Weights of a small GPT-style language model, trained from scratch on English Wikipedia.
Architecture: untied embeddings, exclusive self-attention.
Training: a variant of Adam for these matrices, 545M tokens, 4158 steps.
Each number is 128 + 24 x the weight over its row's rms, rounded and kept within 0 to 255. Layers, rows and columns count from 0. Numbers have three digits each. The size before them is the row's rms in percent of the matrix's.

# layer 2 MLP up, 1536x256, rms 0.0582, rows 641-690, columns 64-127
115:145144110132134178151165135115170114057131113108129138123119144091160152129105115131159181149197138105151132156138115085089126126143118091119118135148139121114114070120136119128117140107125156
117:105101119109131138135175141129134137095122089136118108114128110130094125137093122139106140144114117126102122118107107099158067112151130082119119126118121123120107142101123125135123085171126141
068:161130138124130125133106150086139121125166111163151151147092141103175133124114128117142159145148103120114136160091095154125115143108151130110134102126123172169133112130128106109082097054165150
143:148135114130139147146118217122130134100144137131153110116124145104136170140110104127126182133108128137110108168134089102118147149123132133139149151166139122127144131111125099103119075083128165
110:114141142112133105130136138102155137157140150190136143103098125145119138065122132086119197097139120129133124132119100069136135140097193164114130150164125164145114162130122090089133145100160128
111:128141153117078152162093189129111185109125129100142072107115100103165113131130141118146162163131083173135131153078092153158137148138135134123144103118154133143106104133128161152102115105148134
075:102138121126111164124154165093156121090179123136180115147133139111117110111089092119137169121169074127081132161140114129116145155101153161091120099159141156119141142144149116123104092108168165
062:114168133066100162090166111164077082127136138120155119148098128109161106088117126088126121135133087118116105147115103106162099115118115078109146109137135132122107128133172109173087101142141140
090:139116119067070135138139066141156092090167124141111120123144136133114152141136115164103126094111117131093114137127116168101119113183128147116095099109124128097127127121160075121143106169145172
104:169112120131138131145121179101118100072128081114130090127132126120152087106109118137141110120128093133111130152136103119146167128082140106122142122116140122151172141109205119155099122142136113
111:127107155128090160126126136107104094131151137133105156144130142129141130106136101109117110112160122111102103114137067106150129087118137072137146142104155132134097125154139158095113173152140142
068:142158118108125121071131117137122139125151095156153143133112164130138128099167120128165167118184118140101133168170080106130100130100102138167134157094127134127140145134152117140078124150167092
109:126143140109148115127136116085138132104131113161118139188123151121097100106138156136119134141103152103130127157120146167132140136094132154172116101149088142105118130155144160113111134056134120
102:145121139112124128143160184151093123150153145158084155104119125125149080121121145089120105146104147140112107146131113112142104108130148139161109140172148132092147185126114125124134167117125147
106:057162176122133117125099101151144107113158134137105136099134136117135098100141128135144181109154126090131119118130148131118138155111138181169091174121154125163144108156118087131133127105160125
064:170133099134083122107117150129139102123174081122143146123124149115156078105138101109164127168159102110100118121120087099121131120117137162116125094141114164122130134158141124127104116105119133
144:204160138134122163158174160122104080137117087117119114098083109109185099123123130161149115165128115159131150160117107108165105135128157158097135160185118128138167097086121127094123092079116145
057:159142125078143152103121150114150106109180131108142140125091102089141124105117135088169119161143157123100063126121118143145124113126129132117131141145110139157150114146115116134060117116171117
112:154122127142093160108140159128136070142124131149162135085138110132143115137159133112164143112141121127113081110083154134148154154126112115105145097121161144130113082129142118095126107162139109
101:124156136130104117143145163115151087144124125146160156136136159087143157112110131093136115158110115063136104155090122094105101137166154108124107095131155129174114165090139164139089090166150121
074:134131107115086156129106141132083112116122112147165096105150096045112119108144124134096172165100089170113091150126111130127093157141168114146127138119098174147102116124149131099099110115169155
114:161177117174144136082154105117137084128149122121090130161133139133132123057117110107165138119103139164148086162107146135145096143158135101159100092125159130108111141153095113097122135147158099
060:109126152126124099137169135143138071109145133155139137156106128111132118110108104126151132161132094155146088151121096142157101160103137076151143126103137141130140158130136103123072106150165133
067:115085129143108167093102157163122142134170080134125146123136111073164136098146132125144130136113081149096101147123134109121088131117132137134128110120145140120112148154143091118113106128183121
064:108133135061099148109131161138111098108164143072164144119121113114104120116131110136133165132133124140125122157129165114130128117087073099140105123109137177145182153140135140104093114135136127
066:108149164145092116099112132133110101096122097145111156157102151128152111123071098104127162114152107108138117114089142086171133133117107128155117116115161164133129125133123112111139148123171161
113:122152176110063116144125184115109103129125105111124113115131130159173128147118103087115119126159130143102142133125057067157103154130173142140151126090157161108114131098106137135092123147138178
057:149158084128126125124105196098112133096135138159151152179114114103152139122104087113155207095143102126144095138117140109145123118147168132122148100111124136187151116156158142128117108145163115
060:131154156099129174104165162122152120129160114122140156114108133129139115135111114121181145117145122147123081190116115131166140142097145096161114134123097156141117116155137107143089132156159133
126:090137116126139099133120159075106128083116061116131119180114167127114146154115114116128139098138134122096128140162087152181135120133115148120146121132143143122153129127137158155120148115118133
122:156107145128133159087150152094135123093131156142150103130163126143132099109092054146154145098128127123140061167173113141153111135127139105160140118147152151095129125152160163153138069173142126
117:131082143137168155123132153108106147114151117121182131147121129139158137144128132123114175152144146125094130134133155110093138115113095133129104165123108135108106122125140103131091168151148098
060:113137109129070192137150160153108110050128130080161149099104131084141133158079119127161134161130083155102099163125097109125109100090134135126131125147160165132095139147085144128106127154158161
117:132150098087124127117102117149126111101152131149136091111128126146118130132172129112126117090118117167158139122167147117121084187121130082109180082120182131140131121103131132098131153157127190
112:094177100094151171150124149131085156106129120122146108112119132123121149117116105102105124119163122132146128127145139134093091108147125112130175162179124136087104137153100058121110111110147129
058:104131129130091143099168156146097123088163108130126133146115129073142138135107081140151140122136135128124120154080091118144143176119150119105075113126152159142128116111138156124084138162160121
061:090154089095123160125112127130127112077154116118143106136077119093122142101103097090164131141188102105131075169115112128135164134125179132121147130113190158115149108094094131132089103112189113
106:121157114103118129113132176122136077125135098102102120114073133176130123099150116128094128141094125085082101149116099096167127118112153140164158131155174155127122143091133116116122158139124161
124:120126132145098109165160150093152135134126104175148102127170116127144142107099099134129193156148116085151147092114111103153119168117178118110125161105169166109093118147076138106091131121153119
133:132136105119140138116151163164103128088160081169143126126104137135135143152129145152125113136117071138089102108125095143146098167143164090152167126147147116116120172091084171111124115114119187
122:114119131147145158169157146109160130122142153117187141095157137154175148120117135151120142152177095076136118111106147165118150133084136134079160153139168155115096112108143086182096124135095123
058:093107111107089107128160135125107089109195109100179129110089079154124146066124140128122137127121124129116085128106118117127147114074124124125127110152168128158143136149104083106074159137155131
069:135179143099136150156137144148113088095142079134160107167126122122128106093079142101124141139113120124148105190122104116130120120106152163131075120166127119157124150136075101127107072158169115
125:140171097089069127131177189134085106135139052128165112142145132093138119143100092152102103172122119123132128116161109128185080115147136101113137125100125162118096118110100167137100110118136183
103:151121109131108100135158113143119097130154096143120143134138126114122152128125139151127123128160130102124108136129104103114141132160158118114148166103169136126151085112161128146128153138146197
064:145155100081108089128155123127109129106152111154154132097124102087129128137110081092117142118123078163131097142132131142154152140109128104116121090124134134141118097113146113149061103133143145
062:111136152087126097100131104097085104078128131164129130164119112115166150094101086138173134167145098133116107152137097127140099114170109138104119144153152140112152123118110132139084127117148112
098:131146143089122172138160139154131077102140152137106139129143109146136111087134132135111136094131091154132138124115144108114138150124207185124142145126142133148172094149112130147126154102137193
122:121154127118119161171110161152133104120128139153132149115136145136113156088126117129111136102134117155146138145139104095143087129158139158110105116128151142115112136132079114102104145116133132
115:096138135143134145092134136105101111098123096168140119152172166115126154141139067174121132116137113141128102157118115124134106122098155138104149135155105125105116073162141168161110157156149159
# layer 2 MLP down (transposed), 1536x256, rms 0.0512, rows 641-690, columns 64-127
126:144110134094170132147143169134121141143136134122145113136091120139128164147125148125141099129125116170124123107157150145167146120141087091120164115111118121124135101166133078113135120124136118
117:168120146079149127073074076118160135093124151146111154115106131108141103075098143158122131134137106098072114093106144126116120141122098157097139162105134159149171112175128128123118171121147118
052:149111108150160155131131170127109122131184139142154146099120193110118062135148151120111112113100109180135184141146140119093148153119138141142120148154135137162093151104084100137147136134149125
140:131152097107104129115142106132159135094102169164136160119131119126126143137110124140140062103119104147160160109091110137145120137075097104146119132128138146156098136135117132146173109153096143
112:149092129142155152129119106142116146120129128131147126104103107165107103151156135130108134106113145088114144063153098136125131123110131122137145105151135138118143145078131130148154130114145170
120:140168124150147116163161096151107136102073105141078142128106108140133155150158116110141106113093122120125126114121135196155149136147105140137123132163129116113126100152129117157166168088059153
063:106102100167153150163121135154112124132126108093142125147126119134099148128124152144127137120114104141119132143117112147102182179135133114110107116127111150121136176118093146088155126118132107
048:158161159131123104089110136090126155114109129129124115130124161115102119134110078087119153099142138138119140121124134137105153090145123087109122125123165144151117114121119171107131114135117126
111:112125149083094116133135077111119155132155156132132118155135134082120130142159137163113112130152146107091112104102121149127116114128119138158121110130117108126138124104162075116227115120112169
109:141175117143160129114135174097151132078081106138128112135133108136101150152188101113121182132153094130108114153132145085125113141085152105144126128103131120149116077178149140124155151113128151
110:125120101116099115142162137133149158143095195188101133120153096156187156097151110129150155099085137129157091080086127129135146106125159113150143147175163136143125158159133121138125128118128117
060:087165170126168121123117104111153136142110123131126112163169126123127141122118129129144142089126087144146128124110156161113152146143143126111118121124129135117135092139101140141133123108117116
110:168131122122123114128139144093097173167138122112116149139105120126103156123141138140119145120176137134108136170131123137152089114132102108135110092138104121116112132120113100123135106104145133
110:128102132086121150131123138079135139144145147111148156106140097162094106120147139138138138168107127118137169134087092138106114138132100129135126168167109132102125153159122132161105136115129131
111:102087129143075148090124085087119156170135145129123145146111083169119137131142117135103159117126154147122096076100154112144142153151117121140115124113115119104154154084101144135163091111125136
048:088098163132157105128114107076110135192126116132142158143148095149115129106123124093156137136120150110128129149106147120113130119148142127170134156073124084157153148127148120117142123123124162
140:110098139169151155119114144115097155111135145145076125138120150124121137158124179119110088136133135141170156152105115162074120132106145123144132150113104156111083131149139169150160170092159088
030:156150129161146129115131182111129156123130109135129137117161145159114072144179088166115116109138171099160146121102165104162101132136160130100132099163117127123118138141136091158115166154129131
121:127102168147153176087166157144166139145111148132177148099150104159127140110128179155116120131103149127106107092060086130107156127136144147125119141110093123121104122125147145110160120082106077
124:103173131137134129135148116121134117170129124156140141154131143113133120125119158150075099174101105145117094157061121076105140107157137110168110096136150122144112157131145155155120089106128104
065:143133117104134146111143097100182164108140075115128109136097128137117137175070144135134134118158160124122146109094144149157132125137194139129158113115144103108113137129111101136159144095128142
117:158149106154102165121128154128135125146087099080134139150114129137095147126134133099108130138115147113119149125118145103126122146131147117128136123138176152131170119145160108125181122122138128
040:151122125134105149125104126196115101121161121117121131181153114171116103113151166095104104141123172149119117128118141136122156116128089113159117175114111091141158113110100104088135114147114080
041:134117135174128159108144117092129124144161158141141155148132169128135107111120145139168146097123158120131142127118133184139134112167121162146167130176120120160135148150113120122141118089166136
049:155147097111122164149132117133116105123110134158107099119097083191137154126116130158129155116122103152159131152122112129148135159183123158132145108107128148108108161135116121091147114141190117
054:172141103112111110084138105105110159160144135134094154128124098134134130125142139134142122132133134161159149128105163124090129145130146163135111162122103080115132142096152120140205107108137134
114:123097169092115136083119135123117075171105109143143139162069111138140103124134144122081127117155101118156121119087101141080131121131152146171143114100124144148127094171177133118151133111200103
035:153132199113128104095112077098122168119116116095124126088167125135146123100142132137129128145137121160154127119161127121138153121130131168135131175121102125128119150135156115135120167146112064
036:086105171118098112114122137128135121130110126144121160110124125171151122125116141096131153145165160140130114139130109182096103114127106135122121140123154119138129166136127138140074125162139125
121:146135110114153114116139123105153134168128095098132158125131146165109105105150175147131163154110147138130123135142135105148085088103123111138167110125097126140138101077120137173112152132168095
129:140102123162186152137106127124107134132136127159113115110120133133128134122111131153114137144160155114140157136131107087110123087126130103138119107148120170124124130136109116137159116089113072
116:132121163140108159141118081175146157128119149136085126124129142156113160123114114146126146137140147119139139127105086135142095153156110129188110144129138135125119143125108115158185108103085087
051:090089116141121120115062108100135113126098106146163137106109102143063149097172134113157157115106159131149186115122134182090166145101129094139133129116119150087154164158137146117135088131121120
124:126121121102119142130099083142108144117074161135156108106172116110104161189078149106114110124143157148144086066104118112121083128106162165096146104110132113153143118126158114128130116133108097
116:116128146084128103078107138166099126152116110119119142112161109116127082138135154153121146086154096121144151098093100153078170101142116127146137128133145146135109175140134121159161125108156102
039:130142094167152107124100123134142140149128133099135115138113127117082142104156093158146116090136149113155103085125140111142155098124117143138136128096132151089150142104091111111119148099099090
039:161145102160106109120111116113145133134108112126159114152109134151146078136134151103157144130158127095126118162114082174119137168150141112093111135139130142151161180130086170133115104143121112
112:127160079143126126127131157105114100193108110092098140103084097142103117136172115153095192116113111117126131132089063137142114161103146103112132185167106133091139140093124128113173140137130174
125:107106139127119122095109109120122125134092126170140157117128084082112107147111119169141152154151135122160140114133105142104124110162137136148149154122125099130150104100112151148161146105143135
132:147145175120148115129093122141123151117126124147137105128107157161116093125178122104104113173165110135131162073109120117094152143100121110124116100089121133128130125164120078158131131146153163
126:145152121080172168120143092100124135147121115100126136129134110120138136115125200116155139108170156099103092108116121124091076131191173122114148101160117096139145142136093156099133132127151088
035:110111118129160111113091119121120143177141121115108146139096152119137109187173077122078150100107171132151105104158119169153134107153110125166115119128153104146149097122112123110118148172085101
064:150089129112173088125098105145109143129105150121132134156145079132121147139126173141152091148121135120119159103141103086095114076098086154152130086100135148133144131154123137128092166141164093
120:100126167135090139155129130148097111127130132126145146178120152120127128127102152132124140169106136090128126131101120126119141138162128129116134099095111133098109124177136136139155117128102147
111:134153131157109110103170100153166120159164123130104110135137134153130176140139126140153105116095145124112109130143104137110137105150109178122122119128135089108161079102106155106102117124174094
047:148151122112149106142110166127088136125127124132144114118111127118137112122080108126135133135169200145181149152147138138150137123104118173151140117124119138138161141103111111120101142091176150
039:165085155135143120117106130129127140148087148107156122124129160147052100135127169107139125074164129162129124069088131172145088105121127157106119139134142092108125150172114119160123139106095135
114:132146163088167133088129127092125118184138122116143145153159099137096102121128147160139078142104126147144129137149135153095108136180148153122127136200157113107158115132107132137173125102137131
125:086092102122108113132129136142125106139106128141114151120078125105111166131151117111115107159162131132176121115129143122101145041138114164110133167127103151125119070154116110106108105139121089
117:094127123131152113085114144134156139136092133133138116146128151142154137119161107130161124085155162111125148135127173113136131126100176141113109153144097092139121106090159121164124140136098130